Weights of a small transformer language model.
Size: 10 layers, width 64, MLP 128 SwiGLU, vocabulary 2048, 0.673M parameters.
Architecture: rotary positions, no biases in attention or MLP.
Training: a variant of Adam for these matrices, 7084 steps.
Each number is 500 + 50 x the weight over its row's rms, rounded and kept within 0 to 999. Layers, rows and columns count from 0. Numbers have three digits each. The size before them is the row's rms in percent of the matrix's.

# layer 4 attention query, 64x64, rms 0.14, rows 0-63, columns 0-31
081:489476451525387383527474449490503543496493464467509517592437530558497416571420460511535435473489
117:472469426575490589414509592473457491436578484580524503521505477458474465420548555502451418560520
109:570518584488492379567452441570557502564484535475503495562568501550582514542413516521544503459498
115:548600577510527545489469437559500458488544533507523567487486438519482506507546392457486625494536
093:387492425509609494474492500505453451401526434517540596422497487398521520500489582479415506523511
092:532469600571502373575458517567504435531513555507517574611484588546539513506476499551531484467490
088:574589555531403484487449472541576515488505533461452417516516502581455549507490500429556559479412
095:499487512396585554543459494472538539575438502500485495531537488542483443491387416421530528408583
073:465508417443510570473422518384534584429544466530448428488532478532385471497539453536506570522522
094:455468485586491472498534532500477474575579562446499487473372455499495482433528560447555475565515
070:557458539448566467545563529551562509498463507498489572407467460489516518524592550440441469397501
129:540594490460436443497480443467569572553414508458417463559514489565461531525424414495556534394504
081:549459507544494426553597521555536514456575491407541531571493488560492384534459531541508450492488
117:478426482679550454526523504532442432482567452484512536481538602537547526467535562567442509545490
081:425472476538485447536525491565468482503487526486557629578488467498600469447316564510456432479584
334:438441453540569555460502526556466466445563411574543505455507557424539528472537607524430449549523
086:454514475466468486545616469451477488471537447499591459581485464592511473497395520476471441447491
101:559505436554434486533480510438440455427553505468538487397538460485547492537536482543530523513374
099:489459521557476507575466488439436401568479556563419510536479485518543519387561512537555436548447
081:504515481598517527520422485512439481467528560495505528451507477537540521556466460568551565526384
091:574580548487516512445486458447555551518569455510474585510503476551494502507502484534488530466505
090:447434566497494548626525551480546506484480474524565398467425558478523424584555486557542553489493
091:515496509542547451535498503585514533540530561435540475395515585541483580560540539446468505486502
075:437524462519521477559459550498544529541503473455559469504456504531556528527444516494354500509514
092:480493455552520499573561491568504483566452475569537528535440600457458520617418489509509460531478
087:560505470590432576483577429597469569591534457510475504567525584494515496535495506484534541449594
086:484520504486567490504548550534520516494479424461458471449612668462518612541558461512419510441491
085:545513455579432580455604600380479451599481473463552487537522500540441524550541496578469521515491
086:518477552526618422511520470471575504495486582526465457470426398520485548559524493549490478529466
084:447475544449559461578451493566583560554405456464468540428463565482548493538554518517518590438467
085:552468497556496452474512441479422550486533492437409398405565571558479553458411506467497472431480
080:526474546401516468517511497532545487585381477553493576498484499529535392536398534470552529475409
142:550446617418515469595504481548542479538434472483478490525548570581480569519493459530512526374485
094:457457388421508582564611520374524561489477510490512538468482493488417426447563494470544512478545
089:480526517443483476470448527574521482576601434511565524499488500400586549493473596507492522536436
123:590452539444468472602541527528483575533428469470409435570509568489438526496472479626531527396452
099:417489390533514538429529469455522590462565453468521380462455480458451511463550554497436501545473
100:397452409568528473487496494527569472434516422495559529417521516393508555530447551532409447499529
114:595535612448501470560451534514491523552493565421504465520492484581432475488509472483601602434423
085:449444491574483477520523469569504403462518507567562587537459494509592517498484576477461424532523
096:529566514436460469462479471449603546602507518500506393514489465530513481526469436484569577455494
081:586553518463570547478438542435484533437479470480457392392525483440465476540496474470472595506486
092:517420414536424535455537579517466541439618515503494508427450502495503457513564569536435440545473
054:516432542527460446539592505591534489478464573513524556495479479555500477471548541478572412531571
092:512433488577580475528505525477502418499545571470519426371519552487458468475562474486412511484446
066:394516425554524541449414474526545554431492461522468419485561537462485533528457457415381467491564
092:474470495545498405447543488532468498395504477450475483501397634537434475570411528470523495498524
059:383485411512539594464570487491416557461563439528534528509510467388514467480536595513474450582521
091:430503477483482410484480483556396465413459485478536540492515496502529528513428494504483566474421
086:465533520540586559442454571496492434541540548526443538386448509463492512516563486467391557558471
086:486484414525467369505459370555538497549461473541488566544500551546572562495478467482567466474488
079:588514486516546533515460628510497506414528491466509449438549509476433521535601510495407522517465
082:568556562552481542417426489540442509480598488514473467489521529443475498557464504415441531459485
084:371469467407528501541469590381551526505473442512511470449529485528472500479491480462491523470567
096:517567542479528515488569439487490523472561482478546502514496498470423517459408556498523523459459
082:510548488446484451547350474490386483337495519521491579481480436486504489461513536501439490406481
082:495527493388506495502551462428423560545459519489501483536507493501451600535500521558460517518416
090:404535476490483399495507487467513513400585510409431447501484494478497506530545512573484571501520
087:495493584414589562483467444449419433473507464536447575527535540484407494504545477533461430579485
095:422526510464508556376469491466542534563376525508507482487528489500499551495424496449555508529518
083:458488533593525569586465529486514434361612539487434500461483504493488517497555526516547535503517
077:511540488513488525580480426433464435487586520454532475617483502564609469432482518614610500426504
088:570543537466486530377505473483463510486546509446423404494578570534550537539565492437472568551416
095:430535522466600533418497544523568523594472523519556503441540532544519542522414499401498466467504
# layer 4 attention key, 64x64, rms 0.137, rows 0-63, columns 0-31
109:407450465500503636441549431498547537484534502492455527400502500451588473463541525517453445561574
104:546525574506504484477438501530432387513494506512490540493489576501550597550514532571534518460479
103:498537441468583463509490443430494563511444531444460471470477415580391399490470430459458570484426
113:508442469462422448502401473463536464523494524453509522524557432486476475527481493412472427511540
100:519461565460502480485456549539427402540541482568504562537514512467485547418510561608581474534528
087:559548445421491555521474489530516560539420517409450408530573506498411452491490447475521517515615
133:542557462446505439485504484472566579511488512515520543502480433504543469622500499409400467438420
075:501499494459448510485504501488466524448499476362524472524604468560424449482504460479506511525582
092:491547455563498520506504486540528511491435499460486538411592618578557525644430452440438487551498
075:559569589460541497599495523524483501453474498511662513504446552495527423480498505527493481431486
125:513426493577543520407441498496466402536554396554518536469443481440545529454542565577483429547428
051:492533432532418439454599477478541556489401529430495505550556465594520435503521470396453562505491
103:502490524552580470449456619509486458525520492535457521445488533436496504503470489570525428637537
047:520657470448464501487506525564476549495507517558512593533423441491522546505429532513456463419531
066:569499541565503480517490519504404426491560542546592589533466446482438502564506551499553486548425
036:512576522477562479504457481447486546544471495476432496498543466510497387529443483465534532512454
096:513474491568603456516417531549423473432506521501467535538501459521433495491586557628499450536429
102:442514536454584569353511480449575499518523485441465560462446479484478544499509517616477459463555
096:570600485487476544546460459531539581552503566476505430543481572492527460555452384433519536411537
081:524501477430437523537631477451458543465438499502511524468494565498434487530493478459466493426648
097:486484400533537497487407508479501526462477443462542514592520433489503553505475468543499575606441
094:466525484515533537489466553574435552434489496464360539494511559519480490487521474521527444448487
088:621495535482451566485551488462448512475432457539436542526422425588523432458379479493494491443410
075:543508468434543418498492440596498466516453529438476556513547458537433482472440529530461525592440
089:543475533491541475457542496542500615512428541435486526504506450525493476419472500438490437433519
080:535470459538565494536545534456580466393562574529469528525532382475579489478502455434433477524416
083:481485431491420432390523536584522514469557488561436494491522462458525563386496588473492490566496
081:491538537477608418520494540606538585447472584476447524435547504482610595412439471440431510477534
084:473522536465599500559546498537487554606517411517528503452475539501502456513502492525406445450572
083:461575491521486507415527465432418475502499466548443575514412452416536511517452546448483489514549
083:503544485478383545536521572491538448392482451512555555524442487496631521507505506569482458483479
083:556522458629525542471450468454478528513494498501551549609483491471472496464484471513539471521452
124:507527450462462544560429520446504545463451554498496488532447433531523402565483346444463559434443
102:488550555573429569432478538539480506456564460537464533533482579442497568519533578526501407546522
100:455500528475589404551520471529448470469455524512392577494514448525440423460497551468498514521490
115:491624502545485563549450453511522529502467524514533497567442546501529474598504345503469508409477
090:501467505485513477506519616552469449471532538657524590482467529476542553442499596541480485481397
098:526485529518531472463531559528414457465551511572489515527469488418530567415539586588488479530492
080:573527480493472520528455437454551485548463544475499473487489511638485460489499355438559486440497
088:549364543430542440521482502526470397526563463472516506531510488439477531474529620555500497533474
078:478510474446545501475556423443565551476465526400457454508522483622420483471505426468423543475459
088:424501414465558564480481502467581495553541484465515491491538479563425437467452401533547491475513
055:483490553622520540494486558485512438481511487498465505505530514495572547549457530541436496484458
165:506444530514505504476474540504431394489543430578525521443478535405552549449495599569511478500457
082:475553525413520552527523508544519495536467427460460570488506636551556523456476554510498422502592
135:525513470448425467527573485483555537522519553380433466527575446586462464517518447404486548516509
115:524587510490449499509450513504595586551457532465530458581529464526527408508394436501515485491504
313:546571506491460479514470456465542562515448547414466460550521449583444447560462369444515542452479
087:482525509577435530554508427495481466490493582488440490582457474518479477547501491504488446558580
087:463453514478562553567494476524478531516520503434555417482493471543418511502470497514488499460624
079:493584508448450507450618457396480542544560488503509571538501522453501494490511562449447521486480
072:443485539455495503494557550574508468515452480495404474464484557520543499501469460526547446531587
083:411423480394456508521551537423596422570476486562570542455503438537508480492607486526525509505592
084:501492524525472433464522530577523531471481509405532556471502520409584581513499534545429507498455
097:576434427521502460533509561474552534538384523528562490515457489553510422442618487560525510553480
078:543514486582461505483409436395509541548526546497578513510455435578514443566507472528538484490530
084:512460485570443436445538460554594543490495549536515493514469523467517439430503544537418507483546
090:522476481544438555485500543471552489426469546574553490417467478488406480485435523471410489465491
088:523485510484406436453474495569490479565504470544577417405509575433534538523474526490523523513661
092:484408460500512408574587509537493402522535526453530558488457481484541509453514511459426560570485
087:604530461467477581447513435445526567588454528493467474429495555542466531524498449533557529405470
079:507598461498469510567479529519471605463410571557593498500491553555474494573519437509518520432452
092:458464472456500493454491465491573436518546517534549479486460441535520539378456490508433470417457
097:520447499462506432531529500561490468533466445534496555597519444460510474452539527525470563587530
# layer 4 attention value, 64x64, rms 0.103, rows 0-63, columns 0-31
126:473476583453535485542536361490615482462511519522483530500378593551526504524537491439509555480503
096:461472376504489522515554511400496479508400405512494405486602493467425517575492533550460452477501
110:394527471468561488559513475595550520457495494479535468507546552444426458432477496524605529482589
109:468513490454495497484468486427547489587527457505538396518552503573474590511555507668571434458505
089:536598507482490561496581532485469507509485533500603475462512542505576536575508507458503476443430
109:476465507433518483453490559419459409426518526533475585565487460485560483510456472469513555460421
095:498496415576476515469453406508508516477494432506459497470472463449420519446382496532522577420462
095:528485538466525501571468423440512548418439463533477490560366480459417430461512483505462577522582
086:493523511525561547567471555530559525454537578519525542521519413499465425467574517522462433511481
121:595481480572500499456399591530496451603518451497488542505583504524572534529464481519491469505405
104:501522528501535449462617481496546457536440631508508545515453521584459557432500510483574426484473
093:469470483452401488454483556531521504589513562469545620412487562508499603443535518580532400460510
115:460476440446590464531483572415538510496493543495518473503527483553532470552587520528437480535429
105:477538501482388505502549588479427501424600431439522515504564396493502528524475504484539492437455
096:448509536417447518568478454485549521527579526557555440517515448574582528497584509538564424490508
114:456452518528526496496515344537588498422514435451465472474503584531433538476496513539506554515584
095:513473446537567485533559568503563446523483602577501470478435490449572551479573485416519497499482
085:534476516476511474484599552479487521482445500469516504523478551507489525365479505485540499476469
099:544466476486456358526621605492427479563448498461564489505546486468474483538536496503426449544507
086:483458423504595450541555497532532518517437571503544469516495430554491520360586508461531538559506
094:547435519387525503462482499521555515553566520502536507567473476581552482483531483516516437446411
102:426499511502489499516560473485517471457510472478528546515435478519544493555448521468545554512523
099:471490445367487484495539529437533512515525548483595491508598520510467593504612520540544462391529
098:507501474496405456421452480499530485438505477486433530525471491509467597555497490501509499461504
094:495423554444555537436566483537585560525524564511462527512479648545560480527550516424486522541537
099:509517467549501532473594504497482416564491532482440510584549578570428562444434522452550475484467
086:534458468493484409536427559495432529508451474521480471485486546448609470487595499495540557517515
111:468523554515516467563377551501487495523500510510524523558477513482504460462440482513503525544457
099:482573543569544513385439472596503520435459433504502516468554513497466513445472489548433534550557
092:443556460523518469474516528505454454538467488503436502588490499485457420513466502511460558485450
087:558406487546488458499511538495593529432545504502418483545488430568537534546561508399493494528575
105:479503507476493450596538474410525485606496576505623532479405512530533549549562501492481405562521
099:542509494400544513480504487427575535447400492591479485415471533504526471563541471443433503484495
097:495516573496529569491540513588599571386512491450476522465468547496464528509490510456467532478551
082:510477467477513559412495439497502473477494480505348523481471493467407536446427501488506577440509
119:479450357578549572463575464498558576480422487477454437409522561518509555521536553446454493482462
098:492567522476438502521460471461469446530616465454545440525539440504543579487497504556553469590546
086:489525443484561492512374475508521598454507501465515525437501550541427531536430507498470536465429
087:579461547489522408509487455408499488495419503495475507394518515537491453476491505478508462518525
081:431569501475436495528481471587451467460513533517525501535494402483588393526563483456568485544518
124:422481493471584528440558526524585532413494392503430534407515554500461486485465512507424563456542
095:475435451484586480482572480482534526551434520531522542386542454506473489492523502513488442393502
122:488503548509494479508543460582514460422525421493489498538495498508430561411437492548569550462548
102:572491493476541471503562581455448436586469635506462479525570447527484508495549493463460435563385
080:469578502516474504454469525529468523527443415473447517466370536526516451540509495536615539542437
103:553501571490446462512634454476526448466411604539480470519395503486478445533509470491603477485471
106:561494434487435576424550551482495514564441514499478485451567544510559571642487519469486394490449
107:473540527511449418554452407445426479513547485467482497562479409566460425484513489594555488501393
097:502585550488513570498414413455486563485462435544399462490466631492415578461414466546499542476484
103:469436497480532414398438490489568545506602460462542405545476450535559577535445512635461576460542
083:520534567381469486446508522572547508475443517514469594430468548484517544511405504513538519461461
090:498463473548567492619514608455414515547469627505475504470572590450477431473514506511530495515448
097:554499552375401558546496506516479446504549444489517493493470435532456519412453497513588531475513
114:573485514515396449510506516438440462501497538463485509521534507540578563569591492466553456463385
100:583467487534520444433564584504505447600554613423472522458545507495514550489480494479553487530483
116:553486519593517539389486493453500478573453485537428539560524477528501496411443498521535440469492
102:511455474470506559514441471421464563483480453528538487551443407472531449565592494539459488494412
101:370559467530603548432521444495547557480498558541527426477462551534565545545549492457383493539523
094:551511508541571553503488545418486529539514546543471450476541589472513444450511524457496483538472
094:499467426484461507468581494546519459511450486437535557504420461499391490563534518484489576516508
094:439516455398581523394476584457545540476428511634431447502548481495500539529512514532465545471427
099:492434463480542561520414528484537483574517481470538450387545498473482597553411517544440456488512
105:557499529449533494440620543497433477573530523448487453498526563531475499478519499554433451537472
093:518447459545578474479428482525498481590517575436496496450459514465615389566607490469464523477483
# layer 4 attention output (transposed), 64x64, rms 0.254, rows 0-63, columns 0-31
125:486451489541535477544593646564499496473581529507545459545546505522539450476576594563525512458502
106:548557425523454554418451465456415534549419520391487507490476511534500541477584517461468505436521
107:533531557526459469540482401430539565527537456521369483498601509620473500482442404543522548550527
114:530476402517571468516491397469518488518468578466471540499440503489543605488545473456612522502545
092:411472527545527510478527517481479453446499495439487489412528518464567478486665510443428427396499
108:410540490485516534576402506495523524592483453441526500413504481430379489490400527525551516570568
090:554559469488434582502498411560426476485382389421542460603516549475469549520417426558565529475498
097:547597530504508474408468512477456578527505457530504457485500481425458455608475583627587574490476
088:448568573455503432483454499511519473560457506574399525543507498523455430436502590474517431535480
116:428465549426497596509584505430529472528501483535435571472515485465507526525394361479468455580503
103:487515494465600462461598548535520446501605605503537488573556511535521467443569479409546500539536
093:544522504465545526514462433595579405531470540501456478535486365551515502449516555413498453514509
115:519492503491499432521400505503486497575393590419534546427466446455475458464580535505465467414476
105:442441493528416418552384463516552462464531420457422493564504520462479569452423555469461451526494
091:493447520534531480525495548576580474400494501558486519504542447486558483419572504530541509437452
111:532427487532473485555552482507551500428599527474516521580546594599556529466488495590536521492559
098:508583455448514570554463611484451472554402525500590373484530481470495400524548523463482478420475
080:384473519450452480522486487587513449557579539443472479574561502498529552517514406414544528599546
094:566488485458490518471415476495531464521481560497450509522454514479454481456532479326353510518462
083:511587538459515422493545551554546446600487529479537461490513524552517412601549514441514495457522
095:523531468460510465523515597580517482629478603555452531491505430425469523510556559509571536438528
103:496471554550512514580480556503510524485557540368570467513531477497483442444562645467509452506442
109:507561476538502431527378501445618444509535535448406486467493497491531530458513534446489486463575
094:489493447476529566433557578537503440437549475460438434567478490517533504482442445493490464559573
094:526450503518577470527462623496508544531580564458629549497511428585613451478574554546454532471526
104:459508525467527447461627517518513427480588537505561551547572536581531523443537458415521473557590
083:564433441455489545443514418432610446569422547532585496436583510514505455514420452581485588481422
108:427509595436508527499516500489518522450475417522433484469526442487468455513456365541509519686457
103:580460444482550521472513383481445494486470417478450546501452614494522558478461435554494530512484
090:504485515490521536445532471529416523592438428437540474507560534530522488419511536512474456607450
091:519430511505488489505497597452538498501552625537605518606535498520523447559491590548464469456549
104:587487569531555519515556608546510483416479569527549478480496454486492425386629592445476512458444
103:535514431588562515449495614445454543528427439528477502408520516421451534512543534627474543348502
096:501450508508478409550405544483491459400581392535439494571476553512516518541483540581418508457545
081:507581362457492450419524516547496510476528408511518458598482561522506548562396553556557507497513
120:533441444524439492465535557512472466540454520412587534569483554602564511506586515478412481362508
096:486394553498493482629505387560463533444568478517534493566435499485519512415431555387479498503545
076:480492452518498444438495451438420456498484495408407553508426455587464580517554446643453543393561
096:477501536523544531495619523532543523489611527505525561536554492522460489512619459468391453468459
090:520448590505518538459601507518535558480545529556472466445586487549514415429439472563474474548483
121:542460408505482464460507492458512497547485449408450544563532512524475515475498581562499491444520
101:544556425578480473506534558491578470578451475475460546561494542497426581494525535504475512428459
125:507483444448478461549545428518535475493589432512452463609486600517504560528402463465592551567560
101:418571538463554493444487496489487459612475639542555517401532456472469471514538434409488455513543
083:566421472486573426475630430485451520465462507572552429527458463483525462589430534542533509565537
106:449548520487579566438521566535490534506541594542511425448591494463525471516569411538547504515512
111:478456482575480538476493559490454462500461539447551550448417473510515577480576446404391485350547
108:456559527441533451449532426656468470513432543516504492542486426435466468505516440512550472584447
100:512540387519571463405515431480412481514433381551463478482457521489467589584481466605605596492548
105:528419371441475489551416433522529538494484522437481524597426491521535462545512506566535509509495
083:468445446482573456427530464531581448444539487563469508489532542478480478473541513489553516412503
093:461620524466492488432457475421574501605417558540477551379544478533485502507567452473490471520433
096:488526519488509484606476439558492459435514437468539426559538447392453523581407517468589578484509
111:389427538527494479526520536512569453416560581498565545448517515459592510480490390478456436536543
095:465476561469556597570451551530600378487546546525577525536596500491481488439484387409404482506493
111:467578465456569536464590492491470513595538462515531542578508512476476546485426477445628447632567
098:482519530545458439477464518484467599549447473461523518429429454421529513534475624613544495470443
104:526408458561512520538497575510447459446425441484551482449466527546565493398572477602465500457503
089:393520546480530516477498449464437519612485564533614565478488482571523525477554520418468503460529
088:555491541503494471449530535475497537438573535456486425504575538546579448485460635548521452488492
097:479554397499551502393449507457490497599376459429492516404461489469501522514558562522505495445504
096:486484469495402522538501469469551490418459463452440564438486495531478527473531475527461477420476
099:498438450462513547519463494600472447527546580481501506511511515469603573427558473411425523527471
091:467482436522443474536548555486523537450504578580566513542501471622512456493428528643392421523455
# layer 4 MLP gate, 128x64, rms 0.235, rows 0-51, columns 0-31
112:568548530514499466408436560472574478473567519491476491450520411459440483459506464416548522577564
094:469567474463452545534482496399479526536439538439506482493529412493528508501519530431575535596478
098:575523551487520556526549443540432510493526465471429481574598531476497527537452491505524543552464
088:576485553514501422501430495488419491645521504474483556568629469561505465557488502475550479424459
093:551450583458593494435491545531551573503502492427525530499404377509537426414502469503545598584425
090:562493562521434456530475476527410556523410369477403512525535430474472575476514486476501465450487
092:501477387543452443472380436590486430526495454447501475524561419492476528560443414556565476496419
098:520563547552484495513640526578487462459474455429522521572514535570422566515517468497546511432522
108:510526541511503561465637432552577509541496534403406397496519591466407553580521462557514485455481
092:490520484426466483457510495525543381562457480468552508511494431480493569439431489472493460500521
091:579500521554489466508534410419504525473430514376458491559442441460416456512501433535540430422580
099:496477496501488506562446517438449556519496463507428462463532501525479529480463405561502474441392
105:474483487484432628533488529482492438466497558512452525506559442524571434428572432467553421443560
105:491554401547541507467507427481475511562536519512504426550492472577499499479419462478642515497532
101:557535518535453487413486507486517487559489532583453520535548432556499476565415535457498544416572
110:471512505404480538474581489515523572479509521514525322503582543440497552467543451521474507509414
110:535553486488485464467579518564541558455468558433565475453612513504512495532508410356499573451530
091:479620486444543502514423458450577474578488564508402500465637480490550528409450499460584545579512
103:449501465458476524537540413530484541526561513433462484494464520459530403458375509520524515493513
091:520468501529501472399475454463491538480450512516449525527479337478500471567488543528440488456553
119:548487549486433473544496507496473454522519516329416529560488542516415407548517427549478475534516
101:526504472474515526475505515425608519559490474524445563497465486508498484510544482461449456531331
118:430435624503455483491526489491543457580498494535477512485553464562549476531528429498504495521554
087:507546455439406497513439444392607464561560532497431584466484518496402539475455528438431531454485
101:604556437480530537543526463439497475501548558506507495541464445507493415553482500364517565495514
102:569583479516485424503523488515488560475379498427422516578456570507512470471383440536552511576427
105:549481512479545576440529446549495409518553440553521529453540456439564480453445437500502547463549
107:489514536456465542512493519503487565582489534448453474522474522486452496455433547460663420531545
103:446497430512479481560397520426498536385468604541510506532519470521459514522511466439490511438551
092:499487557539467440615481508511458484477532525523371558481455595560518425538455514424470431442466
100:545577548478538543568521446565583459500548518405559555545445444447558545456445501423553520490491
099:572532483514428519515475398472584559473545451506451470557474515548539424510514468430614565466559
099:580491578381416526530536430477535428562454503497457588581525585590511467489486510469549499427531
097:510519538376472558511495459466498510562506530481346480562571484539512493517491533477493594476471
095:473478604452487405520521495520573526556457546492454488567539563634459550487444478442580478439476
104:533563513439422512434508441459491570402523522441507475436584451472518507555493512415502486525555
107:418482471520577446583539455543518488448520488394462502523544378502495443523495496483450509487491
101:504532570527368473506553524517550499515498480480541508485523455516527528670478520434565498498629
099:498534419466500519484484460417496461572449522479471521564540447519484499547527476462521485517471
108:470531474493525574518454551581567586409403542518520520499598454545487462513461500424600523482511
101:493463514442493434460485523547539522547489447443394442472433466431419463393516520436529543600488
089:474447518385459569540485517463571578470564487570438511534512472497501393475473547451577516543415
103:497459567488579482495442530471477454492481505533495528595600514570441571513436444504508502517520
111:588567377452617529468524541415480481568532496490453535502537426456463515452472389547511527470454
094:599481447517487472515581492433491535573500491414482491411432435464464494450478394501524532458501
091:482507644473594585444431503530593441525493554580446461489547477463475495478459482504455496494431
099:474470486488478599585522513460434455594510517423499497598486386423537430537467449552473505519531
094:617482516484484444481526520511420471524410540427500480477506481565449423462497469428470511457418
097:495432535520468487614452484565466528573513447501495485525528500514527402494495464424487575462442
105:577487466515524527507468524509569581493535473431579410457526505461491515570500411419423579481566
097:496584487484533596510489499461561598429557508523461440377517501461491509596567389540526503476454
108:482587453541440481543548427482487453449505513446546477563559538549512462610510495441500579536439
# layer 4 MLP up, 128x64, rms 0.222, rows 0-51, columns 0-31
099:430488489534447463457561574538488426571445519521503521461593524490512446521497541435496519453524
095:449438518467527511444540530573598607506464520569467529478465584547468451471512445534504497527489
095:465557568530472533537523550453542391532520446415529517582421529423431535453424451479466530549524
096:462409434504511492484554555548407467501423491494462526388556519464588498601475545512449403516463
107:459417467455417406462450483462464522536442474604502536523496522425428443553470532502562466575485
097:497544408444406483514561467530467493545472521455491538572507601545486498416455523574475553476510
098:453511504507507524494493560569460490458490533564554544401551510484451436498495487525557418514499
099:409512483486527524466580420565433451463428533501481461529483449470501516542459531558508579585526
106:452527571468488511513523510554558513443480417515505444408560524485612555520437518510525468552478
090:577577490543485480488467465431479477532380563496517513450456460552488529528492565524474474509554
102:481571401586420495443532527458479548532463486454477534426492431493472479502554506521445487526440
109:577545482432416486478412512540481544538480476454463531629424540495449519525467475542545529469509
106:444499519484438527447475526486563490598560464593552516627514430436541512506426489458501464501475
108:510554486468552538522408421608554600550557521491497528447524541541506494523509515388584465532515
099:439489461521471630438523458555493609486491445535460523458454516531480464462439501502537614517505
103:502577540431549456451463469467506440491503634496522451502484416453557523521535515547528475511461
102:567522642504490559496495569427623461413504524471476483505457545613407554437461499483495453487412
098:490514516487578485518532513421556538580426500522558515434547442588481470495514504503516512546571
098:539526445480526513486523439549491530533514510511522508603506564510479447480455478448587443580481
103:516443535519522460502593495445427501553499532538537545498525430518494518499419530520506467458558
104:452455443458509486520495420538557538461475532549529477587442451519566569503477503457511530390553
099:418488500497452519457470497547572436505417515533502598504430546506468439502557506555535466538529
105:371590476567505504493539521513481608543514504484482465526448430473376552456498510376424580515550
105:501472524535406447549572527437545508525514478571564472483442574454475568475538475506527557498492
106:513532445412502471588498527467515519443537574440472544431518510414445507517524484486470570415529
099:484435539414471468480535405504521419584501565645494511564517482558481513533508503506561511476492
101:598513576521557522463534537600484602469526537493516542441468599509573493507460475514511472556490
101:464487448467459538547588325539593522584546521541530499487477514509523481529507460471486432546474
103:511520614468404504514553518485455568524531539422502527515532458544561536471556511484485451433524
091:418528536481554503528449468556547528465519448569540500533470505596479457508406491517455434570529
101:453457467500470529471474482461557478456427495507429456592412513454435471481445584505555413448490
116:423581444547408503593472412480575552448525560562488570483492511525549436543463546458527495573538
103:453566504386403571463511506541491476402479497502461522512555517436476522433561578517427541489549
097:447518470452525532590601529488572496467520485593510502550506526501434517504436620417515452591438
106:488463454552512493496382541442472507484588528481548479521533491459503414463441419500488501538550
094:489524466509508507541556528490516449542435422497509496637493523487445469500384488524452506462472
098:539467500468462404475511568525527599544503461585501528490525475426528510520486531460440530474470
099:526519564544455636471472508523501533502617517495549453543538419567478518413581508524470430562619
109:507542503411527486504515505427540495545486458508555468582485498392486490579455555570450453423547
104:443473493588526504479527503501502575454455516535465551480429516526558512523544480526540517478535
102:468465515574475477449545516504548587411524482502560486501574442523465511501514521504423445498504
092:433508532335542470472476478658498430509467445566539532484549508556525490425412576426530518503497
099:485606544454436463476503446498550486531410572542543526489521615577539591440477479498540471484351
095:579580523523494493492548520476544428475491443473570496442479572561519525633549538501381525431469
096:476468538515497467524561493450543552563600538555484555545409507655505530492391485498547507488450
095:575602492493462538570415473454497538470425520450575495572441478426517483544446530452524538508489
099:480487483515481483463509434493573514482470523466446523528490520431500470567460505448373598566435
098:551499470515436487476497611587460465461527530507529557499466573467533560433431563501456498406453
101:514457426494520413492535552445517523479495486452517554481608465467517445533541513462489514482538
109:534511478427449569500483566542497526435426486542450530505549583483386531513519509464496499520467
090:601412457528526454530463486546457494579447462515457456581556524532488490588447479571530523578446
114:491543525597511490486468469422505504484565490426488459572517442522540489521528549359470525536576
# layer 4 MLP down (transposed), 128x64, rms 0.315, rows 0-50, columns 0-31
095:495563438571452514479501604413470540426540473482567479488467500482469533471382456518429519451454
094:503500525523499515521399566517493526518520485527403457496460472540357414511435570536540538485453
098:546496504451519517469567503532512624429458494579383495450527559482528416476553508565502519581512
097:524516583532527510431566537532491470432523509514539535456447571454454511489592510528333486482519
105:475605506557497414603484526621460455504455495485539444455433465406581522448556431566516449468445
094:476471586569515455424530428416470552549467563547454509456519527571578550546503530429555471495500
098:473435619517588531581461466457523479422561477483483535504489494503551385551447473426482516550482
104:462493530483494457478459472451536533505541461409506611469446468514368441453521592526515480375545
106:408486431526458485506552566491543614461480512508470567458520513527598469498405439475537457450430
086:409401605554422539594454503587570517453535479385423495544493504483430554476467454438542478487576
104:507511566566469509432493510425507519586403552410455567520466510529514504546470494453563474396531
110:516443489616514487519376466502582482497415563434437428523536493452499510503413412550526478484530
104:514483540517431462510436645516575392527490611508477570506532525458414476524560437538520475409469
106:490551456469543487483510520476472440557555441581453464571507456516496576544433540574543441534492
096:536406493432481489522481480550538490473587380568564458502558563526471535532486574463479530465537
102:574481478534492478460525473498501473409479319578447552532469526485462430461406497489471531465556
103:565518494503452580572505544605579570494495417481583487596466528576489461380506524560425497515433
093:492438476467573498549518448460533581489444496459503654433558436549528500499506578495588480518516
099:490512562518431467494510531381498556488516591481534481473537442468527453524409575582526493498582
096:510497439521436471522534555531575467488447437482504454465566525518509520492506518462550496595464
102:476508520483521545514507553454521577512532463424500360491503451483546532515514430403627627490522
100:519477479430397517556575492532476475405528453559511511528559550509485489584549488544564540516493
102:436509530498546568503461491444448499446521514501512521530557441493452580582600471519450508505562
103:490523511442476512447577495540495575390473462497556414486584469401408537486534488425453501469490
105:532490521626524545490449456470443543486520504496571536464470565536445428518397577404442515435451
100:535577480498506461448531399511589528592531506600483436562492403520428498553483468473549466401465
101:471537441480493507486457507587543551419430580480434532536559523429463523574547588519546413482493
101:465472542521467407476468515556550468592546567538483517493503524534480438584503463469507487506567
103:470402533502479484482475431583476564478521573525362514507479472567474550490568398480475568566546
096:528454494446444519458523437481480484365550551484434474468477425420471526443540566362457546512430
099:554393540560412445576427531516535541434415444466452404484560555521558520450485497554457438536500
117:421471568496445443548494461496504569519572422530482504548503467537480572523445685461539452552466
102:497456533544571469478419527456483514478475491464506456377458493463473509608553408542504447510493
098:518418499550492373439572548509449515522505418520526489474477525386478490541553565455443485537486
107:482557550469375488600557448518485469546526554426478490550556507555472375540445490551533557446476
086:488464569528613502531473491488479478433459527494627529517508626504431401562502370426540551479504
101:466456541546505568461519520495466485390436495507345509494505516476489407424564542412492470541510
101:507491473442514528608459473531564454525487550380490547479465440509476483553491523441478439554466
106:438367458559504549465500551482473527426556517468530465494556509434518483452515422455528493450406
104:485553551498628459448456564480532461460506394578552531511558461567510505536595534543587506453463
101:594485554490431508485538491561577491492442549506510618560383521553577507534492359550513586459523
094:469580541537510488487470478537497449523421388519460538509454468528442506519458481415480511537520
098:551469490535516484596516539547498488491385462503527499549507453441485494523572529487498498472541
099:514510463443514463528417498503454518477520546480529511462465521572556466508547469387397512576542
098:598526600602457461524539583455472596542456525459573471519475486487510590499479454541502485479475
094:534420503530433557483428501545454420411561500537501435459489495578451498413464412463457580460469
099:437414496485405642539450522473402433529555520486504487523474409441452496512522439500440576517542
101:380477491594547526575494466511565484512646427561443486519494534484520579548435566549488456507472
099:509532585441475488535537388489482460479537610509558489495488451488418489503489406534499462413469
103:435444485481549501536472576582481463546519538477411431572480544515573605432544453551485487466487
095:497509560465537461442538534499465455434492507483491476519481496449456509482480424560505567548456